config = dict(
    hidden_size=320,
    norm='rmsnorm',
    init_std_down=0.0,
    decay_shape='linear',
    final_lr_fraction=0.1,
)
Each number is 128 + 24 x the weight over its row's rms, rounded and kept within 0 to 255. Layers, rows and columns count from 0. Numbers have three digits each. The size before them is the row's rms in percent of the matrix's.

# layer 2 MLP up, 1280x320, rms 0.144, rows 870-976, columns 0-63
099:152117180146164185133104071163128120086161127108150098171127151135121125124151141110143098064153157096111081171151113127099140132137131118119103142099131137129148135158131128126122100105135103
098:123099155135135113159126115103136155147131132075066120174129117113139114097169145140096112126133142142167108148122103129115097111088145154143138094092113183102133135133108164125096141122075109
102:122119125118144103125087104135141132112114112134110138221129122117158158131129143125162111123112128103118151143144105115112161095139119167107143164132171123114124104105147123129100124180129136
098:165134144111102133073151105108158169127163107105120107149135119154145117162095148098121145103141060123136136132137103135122148144142124107111102070167129138172138140125132140132107107087153139
108:170107092126116154091122118151130152142142140107156117108142115105159150092143124142123190086170087120115152096126152135199112139134120108129090127096163122200148129124138130158130160113086143
108:138124155144099101123120132090110121156077096115136128132134155136083099151116128142127149106112098127187107129131138076159178113157161127131113149063133117181144154106170156108106133158075108
098:125156141102134115101110123081109112131106110137139121100091068146116089123114102135123186140109136144181120168096127109083148160107123170144172117121125162126086117111172111181125191150115115
097:180145140147100121127165163122127098142123148136131126122124124144153119133148148106136157120089172193161119096145163121122110126111146122100089117098111114098123082154124176117141133097102121
099:094142131184093124142142130120160113142153159155178147133152160140096139119105124110120110096106138150121120110173127131136148093110129110103142092120161126171129131108149091120092105106123093
105:139099127111131137158145092115132115126131095125157149162100147155138120150131160132117169161156136146087162119134143082129135111168139130167137124120142106140128127139121130120160115131138179
100:131131067094116148135135135080148140129107184093121099154113129140157168088114132108142106125106154130172096101121129155149125165110117133134145128116159108134123124101153088131121120083119125
095:149127163126155170137185123162111130122133165131132113165148177135127157106158124120125121122090144152133174116091162121176115136116139114135139135113148075173112160073105154106161104160105167
102:124123115147092128120163116076103103132150098167132078146106125119163122127158113128151090111131145117119144158125136161131154125150143145123126139098104119120150131127159118179101113159164087
111:158109115126125146173128140121173160130141098118112136133150104117112133167088134141155119166096171098153143129088162116144151136140095094126115136139142111114111105129132132129147138070153112
096:102151125075106116179102148120125167142222094147140146139153123109137126130102116144146151116106119156139149129112136126128087149120158140120163125133123131117122126138166119130158153128148152
103:111111118130148173137125124132133117145122159134104121098124115090194107182125091129119095119111124106189098169115141152134126173134177139102110104118139163120121165132120129198138123136119145
092:101142129107124118173152115074134143109133129145134093095146139163147107136103145115115157105104148126110156160124073141086159105135126141118111090127088089122113157127185142086101142176110157
099:145182102111094186098123118162117158158153112144141161124155123096104125155133126125133119103122132112126137133161145111089148120154109153122108132120128110105155148112087127106100096138127138
096:125130175099077152097124113102120167162129138140122119123114143143120135115136123145096113093132090095146143125166105137088154133162160143154132143110124107110163137150159153145139134131130119
097:157124075130136150137158133126114112120119177155144113127194134138127146098143067130104135158153171140125097200098111187100104168100137136130111160152130115163180140136113119135062155116112135
096:149145117086104116132138136137127141122180081154123139093117138133136161174097098103136165095094109134136106159145120122137125151099152151119077111097115122119083141115157105100121124112090119
107:128114111104127104134143129140134069119124113162130105136164113094120130130106095122108113162145142125083165144097153077096154071120124136164129122111118134152151104109106144093142161183126097
101:149155128182143137069112111136181100109152122108135151211137141116108141143099143091082114137162169135116117076114128098141135132137106121124100114127126138182184131160131130084110133136094147
096:153135131090147133144122133177096123168127171093123147185136153152109124117092107127094126143156167113167132154100141102101127136179135098139086119143131131101145119069147096105146147086116137
101:128145111151113094129143112127120157147127124091130141146108119122154129141109131163134145116159108125128113168134078137146127154159041066127113116107167127146113108094143087141094147141114140
095:113119137153166121143120138141128133150126127130153096129157144120126103130151084120138166076153115137083106117114110095159107161132095134147143150124140182137124132165119115147083128114114122
097:123154117125095171119154168171128091090149109097120128117168132136151084129122052144131139148139110149174116155108118148099130137116197152150145118105140155113131082168162124145127131124090150
116:101112121101116136091134095159138121122107124141162088086133111170137111168148151136131168112136130106088126092129140148107155162094145165128116077143174146132120119099130135185135154134151138
107:155132073106123184146132117103132117129130117120072136132142151130141086149126127128123072135117138148153099108137166078165124123140118115130140130162120067125154113136138120127093118113133173
101:167138177106108128121120107144130143147136148106140158135138136126157149106091145135143088156132086089113110143143139143136148142143125179109109122133134166125192158095139128079176123129162154
103:150149141150122118139173079141166110120171132140111099117142140108142078129179086089120108189119140138126139129109071154212133136131143126135100127174088158104155132136135077138119150142149117
092:153139142075137111112131111126155121145091108119116170122156087147123138088088134142142154102137117133089105096108104140139134099128131160132138108150140080206159137079144128096109117173150087
096:148126102093134114110138112129171135130165105137146125140179143139123109146161103083152061161126108148106085136157094115119118147113133106120126138111129117111136166081080141135127146143115087
110:127171123121116178120160113119127095171135115118147123078095163150125147136137136134120164114119128183135156125113158112155131131147057129141112112112129110146138098131110171129120163117141124
093:184139066100124102152160132076097140137137155149119131143103143131175132149138099139126152157142095115116131119082111169134155087154152171128135116136147104147112183160132140132116106132121119
096:126145139127127130164148083127137133148103136071129096109124103180127135102143137116156138134146113118111127075143123088105122103158114140132170107143136088131135174119106109128096105116103173
109:164132101162143153107089160138140131106105170063133093140122128115145110106164106106080120133141132133136145128122082120072173105122127119165129160163163152139140091119112120195132177146091148
126:153139191121086166111126138105127134143142124160152111097133136152108110145131138146098154131159141135123139159127161099085094160161133140119109148122101122105097111110093137140086200110121136
104:161131123117118132098093155116156167108090065102154101133099148149159085136131098134138083129161088115100091165123105100172177120112117118116138146089142074142137124138130121131085085109141146
096:131156174094101082165123142150140113118113114165161155148147131148078107121144132129152123115089146116087177125145112137146118127138177130146121115139153129113177117117100063143135141156130107
106:136133141099161084141136126154128141119166121137146106125084191121164162118117169117114139132158109105120134065133148109129106141170110101115104103125155119103182182135123175090155180137184115
104:148086081162126143109124102109148123134156148146085116157142104130138119113132148126125123096121125091122101093156137147126150120101129171118135080079088157138111171149132091132125117150151116
100:093155157155114091099160141155126136108136114134107119172138106085140097097156131112104085145113111102110151113158098144119163094109147083180140139128163125153120122153126119139099080125138100
089:147131116150159159174110105134099110149092170144123109092113092125142141116137142182121116078121093096145096112137126135095125110127154117161129102108093134102137129115147147155113145134140156
104:134159158129155116100116127146086165157131157115100104104138117111116094123120108108155155090152113149110123114132093114114148118121167127155148121100150165170146102129117094094138133176093143
111:119113113107142072061115145109081121099077116127107122096134142110160092133123125127117157166103126107096105139155140118148148124114112107162171145130111142113097134144153114159133121095091125
096:132105156109115168105135122136111089138126172166142067166135099102179141178085147057119121110101119160124116159105098163097130137152136092158198144159097113151124113122119099104131106104129152
113:132174164137090134098129115127106111084096141112105137127166166110147139132126118133126086112163130160104115132123133085185111094144127106122137130113133155115145096150121099150111181138129124
101:133125110110106133157141129105180126191105140129130110082138104171116162122097143099128162071148094103104117088125129064127153126119111157137122126137107131156113152143124083138128116147145137
107:186130132118127154146110151096149138119156097070156145145155100084125134120137113167121128135138120112131130103123150130117149120110150095144092149144118126105146127120082108135109094125109119
096:088146111078118163103133136177127154150157146121127150136158102108092131093116122148107140150108127118098120141141123136090100091147100168133144127132120150097121087119112164104112137138117079
092:120161112135145117138097115116151156109157146153130120151136151099116115116106143126123133082121141119082115115147131143100105092131168157143126121139175124120149144151130155107093132125144096
096:097141124121119129057133093140129095096124126133131121160141158148117121141103113093124117110119110145131133124144146099099084169142076145145108146108104120147124114107127104121111111083116119
106:148099124178153136140150116130126141112125136107124090116127087126076130135147142111118098112165126156133164125112129123094111152118117198117063131129118122131113126129090146104100141165096117
098:154173137138106136136114146136181099144179163103140184130160117139108102102127117112155144139133101151105132083147111126115152108118136137148086119126101144108137156107135086111085188148130145
100:154132160163122124117099130123140112119115154111122134158115111138160137136113136147155125118112115168125141124125139141113105145133139126145138109115125139158171159134151123118114127104123093
098:125147178138133116145134138126154089078111154129128087129146121136139105109142162084105138162139107147112148160135165097124136121086111131143149095113120100119125159073155106149159124146140151
099:137115103145126140115170115136093129140124102122149160094160116123157105123118125106117115126092162128135076141135129110090173078154139117147148163109125145103126150181094092106121146157098103
101:147140106123133151146154132125159169158110118150141136160098103127170130163121123104131117150093164102145132102104148128124120079129110175113115137120157102156140124132136107127178150087144160
092:146139098116112090165087089150159137110113070159136123105141169176147131182097106109145116096155103113110078119114139101168163154134124145127122139104094167178181140153158107168086141163125114
092:119158135132107126177178145133128125143140130163100120162127111134092138140091097107131109134127193180155124113117116099161081146127090094126112120122135135142103096138135133114160147118100127
102:127125086116118093149156123131122120152150117181125124109143152083118189152122142132145143132131150137109184163169164123126147131118103112107140153097164120157122091168178101120133071104147117
097:147118116115110114118116117112142140157102097094149147137130129133138109184100076177127115105123142150128099158120124120167115150114116142155128126140122127125131168069122115075158136179132153
097:145153129157149146134134132151143133109110148147129122128145092130141132130142151116113050133110104119132088183119119158095161116126142145125142163123121138131138107174135144160154118123114126
103:159117108140157112171144109091140113145162126134136109092187090152124138081159136094141132126158130065153125125126140137138140159114108112143164085144146131139109119150148108167129139123129136
126:111136164107129105121135109138127132076125147164155142124134187155145140136141143136136124150144160140128152094084157148159131127141117122125107130097128148105140108147125099123106153151156173
107:156173131122116142116135177183121124109127095095135137158127140138156113148197114153171146135125138165091154106078102156160131114119166116139137126148128113108128124106135158110132166157089120
100:113201117116163103109160113082114134138070099086149164082080162150091110080142092125176102112106116167178130121148145123117095128118123174095106136159129076140124115132157097110091138103108130
109:103101122130169169172082154162132139120092095111113104094158104138145081119151126146159128158129142149105144167119156156130146136135128133099166157116141106160113138127114081163124152144084133
100:152101170117128118125123133098112135139129149126109121132127107128134137108087145122076096119077087138091172163152143144141124139124142140146117094077072161157156111070128098119138120163106153
098:066127127123086104115192097172107096133134129142128123120160143131143101124118140151161139109149128102118140113135130124114204083111145136163110116140125126120143133111093136102098080135162114
085:109066125151122135116105152145095157130157147137148082166160146148144090124157113132075133131102145143154179115140145130154175122098113137143124071148117082119120106087093132082131127120089163
095:166078163099121130109179125167129153145181136138125104148140119113082153144114147124137095123093095101179147104156094089102133126160119145147161100141136154169122151136100105084147104124130084
101:119134180126114154145146102159140117140108138139132074143121134052104121130107142195134121121089107150142140144138092157137137082126132168169173119140142113117153117137118101116174116166089106
106:094098115090128115104096127120149133131151136106093103126104130130087126105143139142106105108148158164134118126100104137105097090144146124136152142107136090112135144128157153138154152121131112
089:134138145104117122089153153146133122106104142152078124142144138134158122133133131126167142118114132091143119147139087138104135145139100142168165105132110124155122145126129179131119095105129144
099:121117130127128156120150167141115140064137134089090156140108129155127108191140096135128123157104137143148142150137173149186144117131125115148088142118113148118126120128140122156137101154109122
102:117177089154113151165144172134118117190114119098111134136087121142111169102108122141119104124113152117126132130123159081117168104118130124119140152156109151146051145095120174122170136103125156
096:116156149135143113149139148147134133136105142108154109110187158139166100146169124130162135159130117128123157138116165155098119114119151105120121121132108122163125136158125097123099075124131144
106:146161105118145120139113138145112131097124150086122122125117144117125148120140099155139123127122108151154138149107141112099164105152111100109120098121139068121126140180096123145099133149112153
097:130153131145127179113173096132144115120175120123171158114111097167149147133136113098094117081113120146113160078120114157110145102119168150134126133192129099137097124115151129099125110113162153
091:113109111156134095143117116118125099146112145155129137156105155132072135154125150095132144121149116134122148112121180167120121139087130167116163091123129143107148160157117095082122142136142099
101:193132132152134138120098121149146136136118142154137084120113118163135113105139113132111105106149148133102151114135142135136142112131129110125107092132127112144141139134138128101098108175151189
096:168106130142124143086145098157103100142064073141111082173156082112137132155072160107126176147156120128167108119130132126114158116090110129173127114130075130128163127099097132110136163124107155
093:103112080129093158134061109129134125171113119125125119123107133038104098121105085125120185102119141150115136094107153095099134173168134135122123142127127141174119116130095127131136144143127160
109:126127141171131175130102159144128086132114141115111130173145126109134093127141152166127132125127106133175101138095153136107154123156142116102116122142128167113158138142101118139116185145113093
099:136148071109141112104114096140164117145127163085157112098083106108160129124118122143131150089158117107089142126147117123131157103075118110153150151098113159127108098118136073110141138114105153
095:107132103111134137131138140143154128096142125151116136164123146133111122163129138112157103116117136120183153212101111068130146108109135098113133141121108081125106132105123157059135159103100113
106:164094079116093081182138128144107193133108131126133104132143126117115151118122165119164140059092181089136086105154142172147137157147123137139105118129097172137110168107148056139181160106138110
092:127142100135141094126146137122141129152137105132160109134148131101131166136111161110135115120142121117108163110087153173147088106143111137137135098149128133156179159140111095090103145174121098
081:148132143159144142092118121153146119162122176151092109147152140140106100131156144115070118085121106138133098119133110088135090141155174107099137107161131100129108163106134156106092148158125125
104:121101126172130156125103121132146129147134152161111117132123119102135109134143129152110163185128160119137140088120120095150100186163107168091178160118167108141137105149154068139139168172125186
112:134117137121148117205129132129112181107175138143159101143119127166067158118097155093105134140096118165138140200156179117135146134126109144155130135127128118139113109115152097116111118145120126
095:120121098132128148150093110118149193172136114125132155116081101128083121114169099107132101106117139185113160156120123135121149136154114139127105137081153121108116074110123133107173153102162090
092:176154114119133112137154129176105095140133122128121132152113124115176138145098118141135140102099096121138173131145144102124154111066138114180130139130106110133117143125116151131075107129126119
102:158122140131132127162126107125119125139128127147123134118158124140100096151139086140115093099101154124122101141163126115138091106101196108134170143087127111123136118157126111147141112120148134
112:122117105126111148108153129133139167149117140096132126130156134158157101160117128170123153122114098145160084083094124128178143159131115135122136126128136136143171135093108146152123083133135113
092:108097117140131123098130064071162123122136119122153132124159135101137122145076092108110088178132120121161115109176131098125137136172137123131163125135124153158154124149114136162126101124130079
108:126095144103116113121126124094162147141110109127107123181098119121133132115134119120113118123151144100144146120151150107052148118160128119141151128107130148112105148133162114117108117142103125
090:131130147131134050107126123145111140145144184128088111117152124084134121116099136109140098108129106108111104109116157142125135145133116136130167112118120141143150104134135112109148116128125124
095:136150135097129106134153114090132171116111147135109151141108148115076141170100111119118106137123079165144162121132166163098101110132151152111152123158074136124156121138128131107154094133101120
103:120143163141107094061132167123120129089219118161135130121183173120147080164138111119132090106111114105135165141129133120129127156123118133118075131147146138131143154144123123168136110127111153
093:114134137139167159173138147168189123128123112164149131121093138150119115148107135107142130062134105115087139145136113143123135150167141110165126084125127120110108147135099128112120138158135104
105:116163156183100124116159128134126137112108100127090147159174139114138116121106110162117095149138171134123087138073120134175145113095112151099109095161124091155154109184113127108122160132139079
101:113120123120154123129095145113139137133177125148147107118106116140122173114121131111148124088088153148119122171117105106129080122162073117144136097094100125159138135124177139144103123156117161
096:140109114153100145106125134143142131107146095131126147126149132114120102148094098129144173136114110099094134114118127110199123147119136112160094153132114133129140131154115170136141140145117134
105:167143092139107118120175104143157116145200085114085126126137152154100106148119133144100100141127120203119110123141139127115162104112165134133089157168112140119127121128117127158109143115102129
# layer 2 MLP down (transposed), 1280x320, rms 0.133, rows 870-976, columns 0-63
110:094126121079135127087055164151119143094123154103111125142119098144174134128137076127151109106187151118162124114131101147120126193107170098124131129110130146160134128151169129123196167125168143
114:119126143121129159124123146145131132157128131119058168097107117138117094124127106138130147085111128117170125136116121137129122118111120153115130138117167149115115167091155096112136151123107093
098:184125124128146149155121087119124143108111124120150146107079115164112105156088144142117138150114082126131126202122133122167158142124124109120088110162147146099150132091116101101134099094105151
082:092063077179134128121119081123134153112105153148148147131141108101150124129132085147137106141106139123126124134102169134138134141110095132125122157132138103084147112127123180149130141150097137
119:148125139157125096136185111145123145126151136157143114101132145137099147113138150091108098102096136072108125120157117146123147142082148135138132140122142121131100128165134124098085166141084137
104:124107137167073128152136129107102133143082123148104115129121143118123132134128125105072101127100112159167129134128113122158126113100115107102140133140091133143078151115148127179094168078154104
096:142121162116149140097123145157108056098137130125121135145148122148135134143140174160140125109172130138087104097152148148108137129117091075162139141132137086152132148115159170110165101148139115
085:129146125148127165162116132169074095154152096141114131118128141107154192105142152136126100115096125127113118149089107139198142144123100132147108158128134160120141084098109155176097086159164121
094:127147136130079094115119161123101168117086136108140100152117138108112101126119159147084117136127162123136120119117080157127103177086121128158112132164150147110115084099102149128131130142151143
082:090153108140156154133138123119075135117183137116107139140139124137122116121146067162128088128116093137133166122108110152128147119116145091126078109122066160149156125143153142095165151123136100
103:104196136109173128117100119128114118095147111113091082112119152134129105142098094158152111093090136119108154151129125128162173180125152131095107088118159143150159105130148083118120129129129130
101:082152078103094165115089171125130193134146135110132143121123114148116118139119146124179154123136108094133130152158096172068144123157152149114153129127116189107163130135132128081111112126110129
096:104095115139158136135122117159102133145129188121119171142094169102157144101131123118139096105123087137156116134118150170098157134118135094079105153123147149127095138125112125146134166127098160
109:159123120145106142158131144133127131149100136155154107105155157123141106103133144114131156110100127125151121139129101117134120095198190093127153137164099184120119114122146113127127132155100135
091:176103130148100125116162146139111145108146126154167118115091092108094095082161082092121132117125142138147095120123119093126133104129122118144089122102151115168140147127097107117144124141128122
096:136160120109124122163088157132099084130142134113138139167129104189101162142140164137154143138113115145132165125120126114133106136124102056156077084131128165133121138135119130124094140118108121
095:136121109165101104112127160094108097135152097137153139100138092118146098129110165126097092130151132143166114134153142146134096117131120121163128128113103156152207128115145103121145149149104117
107:127180144092134173111120191105088142181091106097147129136104165143131140103124129092116154116136125128153122145123170154153106160116105147152117076127125140154134079143141106134124109121148159
099:140115091119126139172133160128099121124138112154112152115132120132076124107086134123100111128154106132146125108158148143136112078146093127146133167087128144168119142096116136159140145155142107
099:097095179142119136097128112089127130139137122155098097069099156100072111129125144128087163081131053121090139107163128099135120132127119124099139091136150117103134132158126120158147169145149112
098:150100151139121100142141117113144145086150122121105171130105166128121092143142131135115099088153151108108165137100101144142100131122130124100104194153114158136135140128150173106104143089161147
099:140167155166100126093107089136169085112122157179135110160152152106141113105102135120120095145150130128153058060111177106106146094137158081128128129135113149108165113112093091143124115132188119
102:094115090135130139071140152081154140105128091146121106134116087108145129140180099162130122073095153102121136125074128127119169097162152132127106132130138097139137117122116119082077177144125145
102:148097151106141117145088103116146109140112160123152171151146164155125088089120142119127125155117151138095136135148107105142135152124119114102120107143131107144150149124126117125120111150115124
112:142137108128133139112106145149120168100123119142148141125114150122183114128084120099148112142165178118131081127128135106080119141112128149125098143122140105120102109150166118099116122121162102
088:184109142120068141081148106138117092145093133121079113182108156135134110135118130161121109094111121105135137117127126153156104092120159089089118106131128122101113120089119139115159125160150094
087:103160134134109118104113107095138127136109155138132099153105123117099158091124200139120119150154147124073120124135108115107123130170152142065135165141110125137126190124128163116100159149102138
108:105140129133105135110121113141161094108133117083164142130165128146144093128154169170133095132151160081119084101128116097110152119152147155175149125107118145164171148114132092146134154104157141
106:131146108145122157131137115101093110137131157088139163128127131125162130118097120165090125156110151103165138162099126171146101084149109133119121156128111121123112140066178091147133127160124151
092:175124106100136093173102162118117167108116116119158128115163147118165111142100170108124090130155130144091118123099131156154153172123118154130121149174138151090110106147151128121155125154131151
098:112165118115113178133189148119124108134118109124158087149118130112113076117166101166112114119154171117131120109116145138153114105095161097148114140146122131141094123158138181142128133098097165
110:143135174111132127160134130144110126128117141141147139134138112153213145151119114120141088136099098123099102146111125116153149106089151092136121116129119123122171142093180097080118153128150145
102:143142123127118121138152131140140121107129112139148106112128140128121095120111129152087101138137147127130132121082114129126126112132074114151114155099149138101123090140101131132143139136164178
092:131154193141145091141148099151125142096157162165155098086143088106111127120113162113103133143122076111123115145095127168145139126139129124134138126133131141115106147076120138122147094121168109
093:117141166128186070157094139156122125124126113110112158150081125109125120144127114125130070147152099147082125149168084145106131140093112090141107145132141172110111089082116114148114123152101078
120:142099088100151120146139114126159117122139105087112167176102154151131111129168117133141134095140168115150116144123125121132153139170151109072131145123150081135133120140142149090077094132161096
093:081131157123133109126123130136125106103143121131078112098068096157125110135144108146132120106158142148140107138105086108134142155112154115132120110120141162170154091121128126124101124124151161
103:160136102130130080108179122107113128126134145146145154155107160133109149119127113136125127144098146106153176130089183171141156135138068102121135127130133127126169120109132130143156101151143113
112:159116098124112160123094142105134146116115092112106122094103126101135118115088114159082153137126138095083151137171125082141101124164121119127137125133128112164129137154153151162116116130151134
105:166147091163131140155142124112144087083078130130129130133119160153084140141113135098108157081115119102144070188127090150143097104130138114102120147111102121112162157120155147151113124171142105
106:102097143103127139122148113123124117132146144102088121131095173139131149114124119189130073120107092141121102132106138126131123095166159138105110133127112135080099107158129108137119115145143145
079:166135161123101147181134154118121118100097146126153134121175136146111166109125071099151124115145083155113115124073144096143116095185126103110115161171134161120168092123112202105177147119109144
095:165153116131148154155138140136107146123136126174086128120101132124086130125145126166108114130097110131127135110130134103137113123171115128119091111113111169089154134090145121126131160107098132
098:129139135134176155160122157146165124138131119120142131134103142138101142114143161172168107090109138132101109075170130127153122131174082115152111117118126174108162145099097101144125091101126118
090:094127152113125127114131140121115152092136113117155114125124113064175190106113120152122110137113126150151151130106120091130126119179126158113123141153129135065151112105137129126152087142121122
098:094106137135149125171063185126130119103160137217151141077119153131128142147103146124162111127155108115176156158130113170122189153124122136150132179157103197117100103145085179123146083127106144
099:122116122114127149085095123110123124171121139134120139113147151159125151118109099137137068127117133103141136094150136154082152152125122127131122101155158117107104126107090148114101103103106139
107:115104095146111135128109136097144138133101089157142147153141145130135124127136132123139133104135119106145083141120120100079129143072119063139092113148099108113143116172164125126087154063115171
107:140128125145094147105116147150184096156130095129156119101120132178099132127120130124090147150128099116110152116099113118114109119144143148139128117091145139129094139125158119135133118149139129
099:124107151141151076085151139155122123117132143168139118096131093132123131109138125185159130117159127131149112132144104121139108125122112082133151127137143143157120144142096111174100092182121089
103:105133107113136153065120136097112083100132147122097145111150098131084155121118153114133096126143119146118128141172173140110121108124157138106114079141127116158133093110106126136172088107155118
072:102094138122141125157156128115111114087084080095178153131093130156129146123144130132140129151109141118186121169089113111148118156126117092095133149136143175140158095109113131128108136118097131
094:117109125116138114113169146112158071113138137123138099110134149157123107141095128168157148137130118170098113119148100166116088103152110115106140100128189106164119149119108169140133110138145126
110:106110119144161155118133125134111145126144129116082093133144127124134149166163112119114129136087131106105157106103133126156122063121060183134103164126139115147117151149091114115109120143139120
091:124128113147146130161185160094071104122129138110110126140115135097108141113123117155149077147134136081136114151101133123170147114162131123112084099177122135122153127134164136141123126130119106
119:122144119105143156112122128109169148152111123148115110123106117123149145119160136112122153153128095151143143158110124145132127106144123099162108134117121128117168114135153123132139170122105138
082:125126114167150126124131126113131129117134126143131152120114146133139135145139111159186090071121133144148081140088117142147128113125142111121123103159119184145119088125148124101164135131114123
103:122090135117161079139162132134089130102104123136155144141114114116181110146108107129127126109134116153131157123145139128111141112130124144174132156143174119121166163130110083147151136167073126
105:145082134120150102097140125120084156157131154090129123117175116099114132104141057153130170081102117130130183120148160163092158089115128137151142147092112176106161160113123158137162141157134131
093:114143113130166158081129117139081104098160148116142104129122085135122147138129118130120138131180134143185125121140144132109106117158128149132133085158137113074158074145123117113087123129134136
106:115123117124106147173193130134151159110080156140157127166106130112116090132093094134117133102176094147110088147125064132149139149130124129150176121116114114133156176141168082101149172076146145
101:161109131108120094127152119142116124149167116138125152168151133117147153122145113095122126155148126132094147116117100127152140126156124163131131148128141090145106094166119124081153104158154140
108:133144119109110075141137113125117138137102137170095107128139117176116162101126144112108136149067170105122123159138105130075147110163144147137128140112147116127125100147116107137088156140113139
113:158138088134125111176103149158135125146142170100119157133155109094140115130082130139137136116163110146142162103127141136130157146127132146137138127147115127137122128161177139123173148137121153
088:137144139156151148076147102112137144122137131168125125154131066118160098147144123132167151138153145167134161121150158184128144155158139149146101147130119094130146133130116113138156117139128101
096:128102147135095144124125135103095095126108130104139098107148142137103118136098179085099150111170110073139126163120099139115118148155078132126136171156099152132112133101110138099105088112120168
111:116126091127127156160124125103164134100126126118165156126114142106091112135160112119158099123104155138139150138149131134144138160112130126113123126164137108131140129128143148093079112135167105
107:164135089098126125127092101126159113126131115124178115110125182151107155118139143107158136130173149111126108125093109125113164108119148121120147101122144140138161139135156129085125120137103149
098:135150130151138153138150067143090125100144122114168128131115120151124163161114148150112114093139091113137105156128134137121129142120144120151091094109157118156138136137173113114128118173124133
097:084125118131130126159127147129117161081109144098128120143119124137120119126146116175124141115157128099096066128124149135141135152098159154087134135157152145191113078131102102090115092116116180
096:108141167161133101099148147099108103141160057136178108149132117127163103154140091166078105130116140119060167116112103099132098123172114164102093087133117134112161106126125136160150103111136108
099:098122154145097120107164116155127142125143139140121103105140100127152132105111129140132082112116081142125154159120156106109136147170111098107101150081098135094169078148115090125106115132147153
097:159146151131116139119107156125144125128144143149157116138100101180147167137119133117146104102095122121125111095117119146101147124158114102101151150125137126120097139119145128124120100142104157
101:149127131115175105093151122077102122110110100142112100119095084113145081184115104130090127125133118135119137145139121157130162127147171135143123116143096160133160080106063160084175147147167137
108:150121144127110128128127135163130155149154145204135108151115091138121151153104139161153161168124144128125169117145078115119092143131105089122109102132137100103149103123109166138118114107109128
100:113153094154127127166107108159143120137145109102120120103131118068087141132111128128123099122126131171110116084177104151137106104166148115141147183112147131158049129171150116100111163118125117
109:132161106118139129124174143157152126089132144145110155121171130135085098123121106156100125164139177111098106122147119123118127120144090116124127124098126155116152155124121072108124151165119156
102:138130119136155144111171124148096109145142099135102120144113131110112139108136157105152098136121109140150118140133102107173085118120130131121115118136137129167077112139140144119154086161139158
103:134136098129127109129185126125127180138131155148171165117146177118091116117177124154107094110142128148141135129120135132105145147122164152088096175103147132100118133142143166146149075172135144
094:129107101130126112106113134082138147060098074165120105165100128146057095159158166162163137119139121131156128096131108118150133092151143153164096099141095113110134085126187128106155125114102111
091:073138156155103102147102140105091120150130116113127158149121103166080166151142114127142157150164130125136154116147134128127111166121123166140133119127149160110170096072100138172144144108158117
099:086110118175118123140168123158165177128113121130148129136130139112127175157126152112110094137116121097107071115127154121098114149106121125133122136129187117107095097120137147124144175131147093
083:100119131136105107136139174136111140111100115155127158158141123160158130149130111110130093164092163147174055100117118130129176129139089089108118104116076148122104117143107167146159148074119071
092:132091158077114111143101155156098134161157116122157144113133110135146143154131121156110166151109121152130152144129177149138165140148144174156095143144136167081165121105168126115113112096101125
095:138132091104155096195156146113141113121166131128110119157136096083128136119122136115113114115148113153160120123129153110127139118103135138118168154149125142104152150113140142138121105123126119
099:155139101141103149123125107163091140107122146085104119148146143114138143148108167128114153120164133135107148127127097116145147158118144117169136105179103133170153126193117112106150127081121129
114:154113134122163132112142098113094120139118164107084136154135167139061118096155177081109112086138105135148140146157123173112166136153141137083084155132139126136174122131115113138117111127148113
105:105083143131114160138106108077103112157136114106105126156119100117146159143117133109102143159188114173146120147136128188138135099116118133141187123128145138123133165134091112166126114115126096
104:172123111155170142127131153120143110133137144131133158083103084125113086084154123186164115114110140133150128139157155125125107163113145115129137098091122108113088118136113063127134139109138084
094:113139167143054092126112168124114113097113117129125166082167101100158120117126105110153053135140062154137111113134145125158126090120126119128098142144122118116104098160133195104163105133110132
086:097138170145143145147101154132121134138074113134158134092134125185133179131123133130134121136118131163133144131104142104122099147163129119109152146169153140110129148145122148144150161157135132
097:107115140096159126137130136119123110121110128127176142114124151139158102162086099106154106155127126107133134133112185105107124128108126118108090097100108129164156114145073125110122110092108110
114:148102134119136156124090110135128176111146113128108102158139112110137172128106165142113149137110133111133142129112116145143081103067148120119128113158146154136155131108126093108134133175180138
096:129086146163126096145136127108130076094123119134147128125159139115148101161093187100141161075105109116107140083151104144110118090082147127151165167153134140104118116131122151151161098171145104
098:098109187118132142122138134145119154137135120154128113146084126115167140141109145166123130123126119115142156144104088135124165159137127116167105142096147155122161116129116088098113170124153076
106:104136074086131173141147084085138115119123133104102141136111128122076102141190146120081106116133149092094123112127135086101151122145096129079144135090134110136086125124163166081129154131099144
096:178140107133134134164111111127091124134129144103143119141106154117105128156076161150138114117162181137122064132108100128104120125142123118155114148116135141131128122114138130154161096120142157
089:138150160125162111137151159168069118111120180131112113146117113151145139116190162122129131100141119118107121109108079113142149115088127140121102114138121174146137124096119142114163127143147163
103:106108163091095088135139135138179124102173122129140111146110153139154140156116145133142146100134096087113125145091151110134103096145139141132122157128135152096106096130110085154094144137126146
071:111120156122112145141147147127125116091134096103158157128083149124132170126145129176128113101154140113194139070122099102163131137143089094077103159130133180122112101156115128131139139105130142
112:128136133135150081085130124097154140136171108136122188149169131117135166121111124111122120150117127113148070159180126154128147127100107120077149123161143120129124111103106118148119117109131092
099:160066150107132109145140114158165128126127121150155076145092099133118077166123135119138134106110174125164179104136124055104149142131110124061142153140116126131112113093073108167098129146147155
106:111152117145147115153095139110184108125156176166105136130119066108140113106095162172110120145133098141113125068108134121134108151140168138108132094096151140171139123144114170101105129178130185
094:084159118090159163104122067087117072114122147165121143106157127159109161151164140165139157112104149152105136119144207108068099137135139092162165122129132140148163098112146132154160130116154125
093:123098113143094121142099136180121177111146134118122117087103140121129100178085116146139147141135118104140122091149127159146087121142154128113140161120121140124086112152160119143123119107157122
098:145105134093137103131153136091124166158122140137143080148132125126121114122120098136138127105093112093128129146121098107102123087136140153131202114106144128126133128122140118156128105112110156
097:120137148148154158120111134105107100162108156112127140078105163116110102108119103144098163141127186164091167151145168106119121122118078170145103123125120132157091137135133151132141086144141146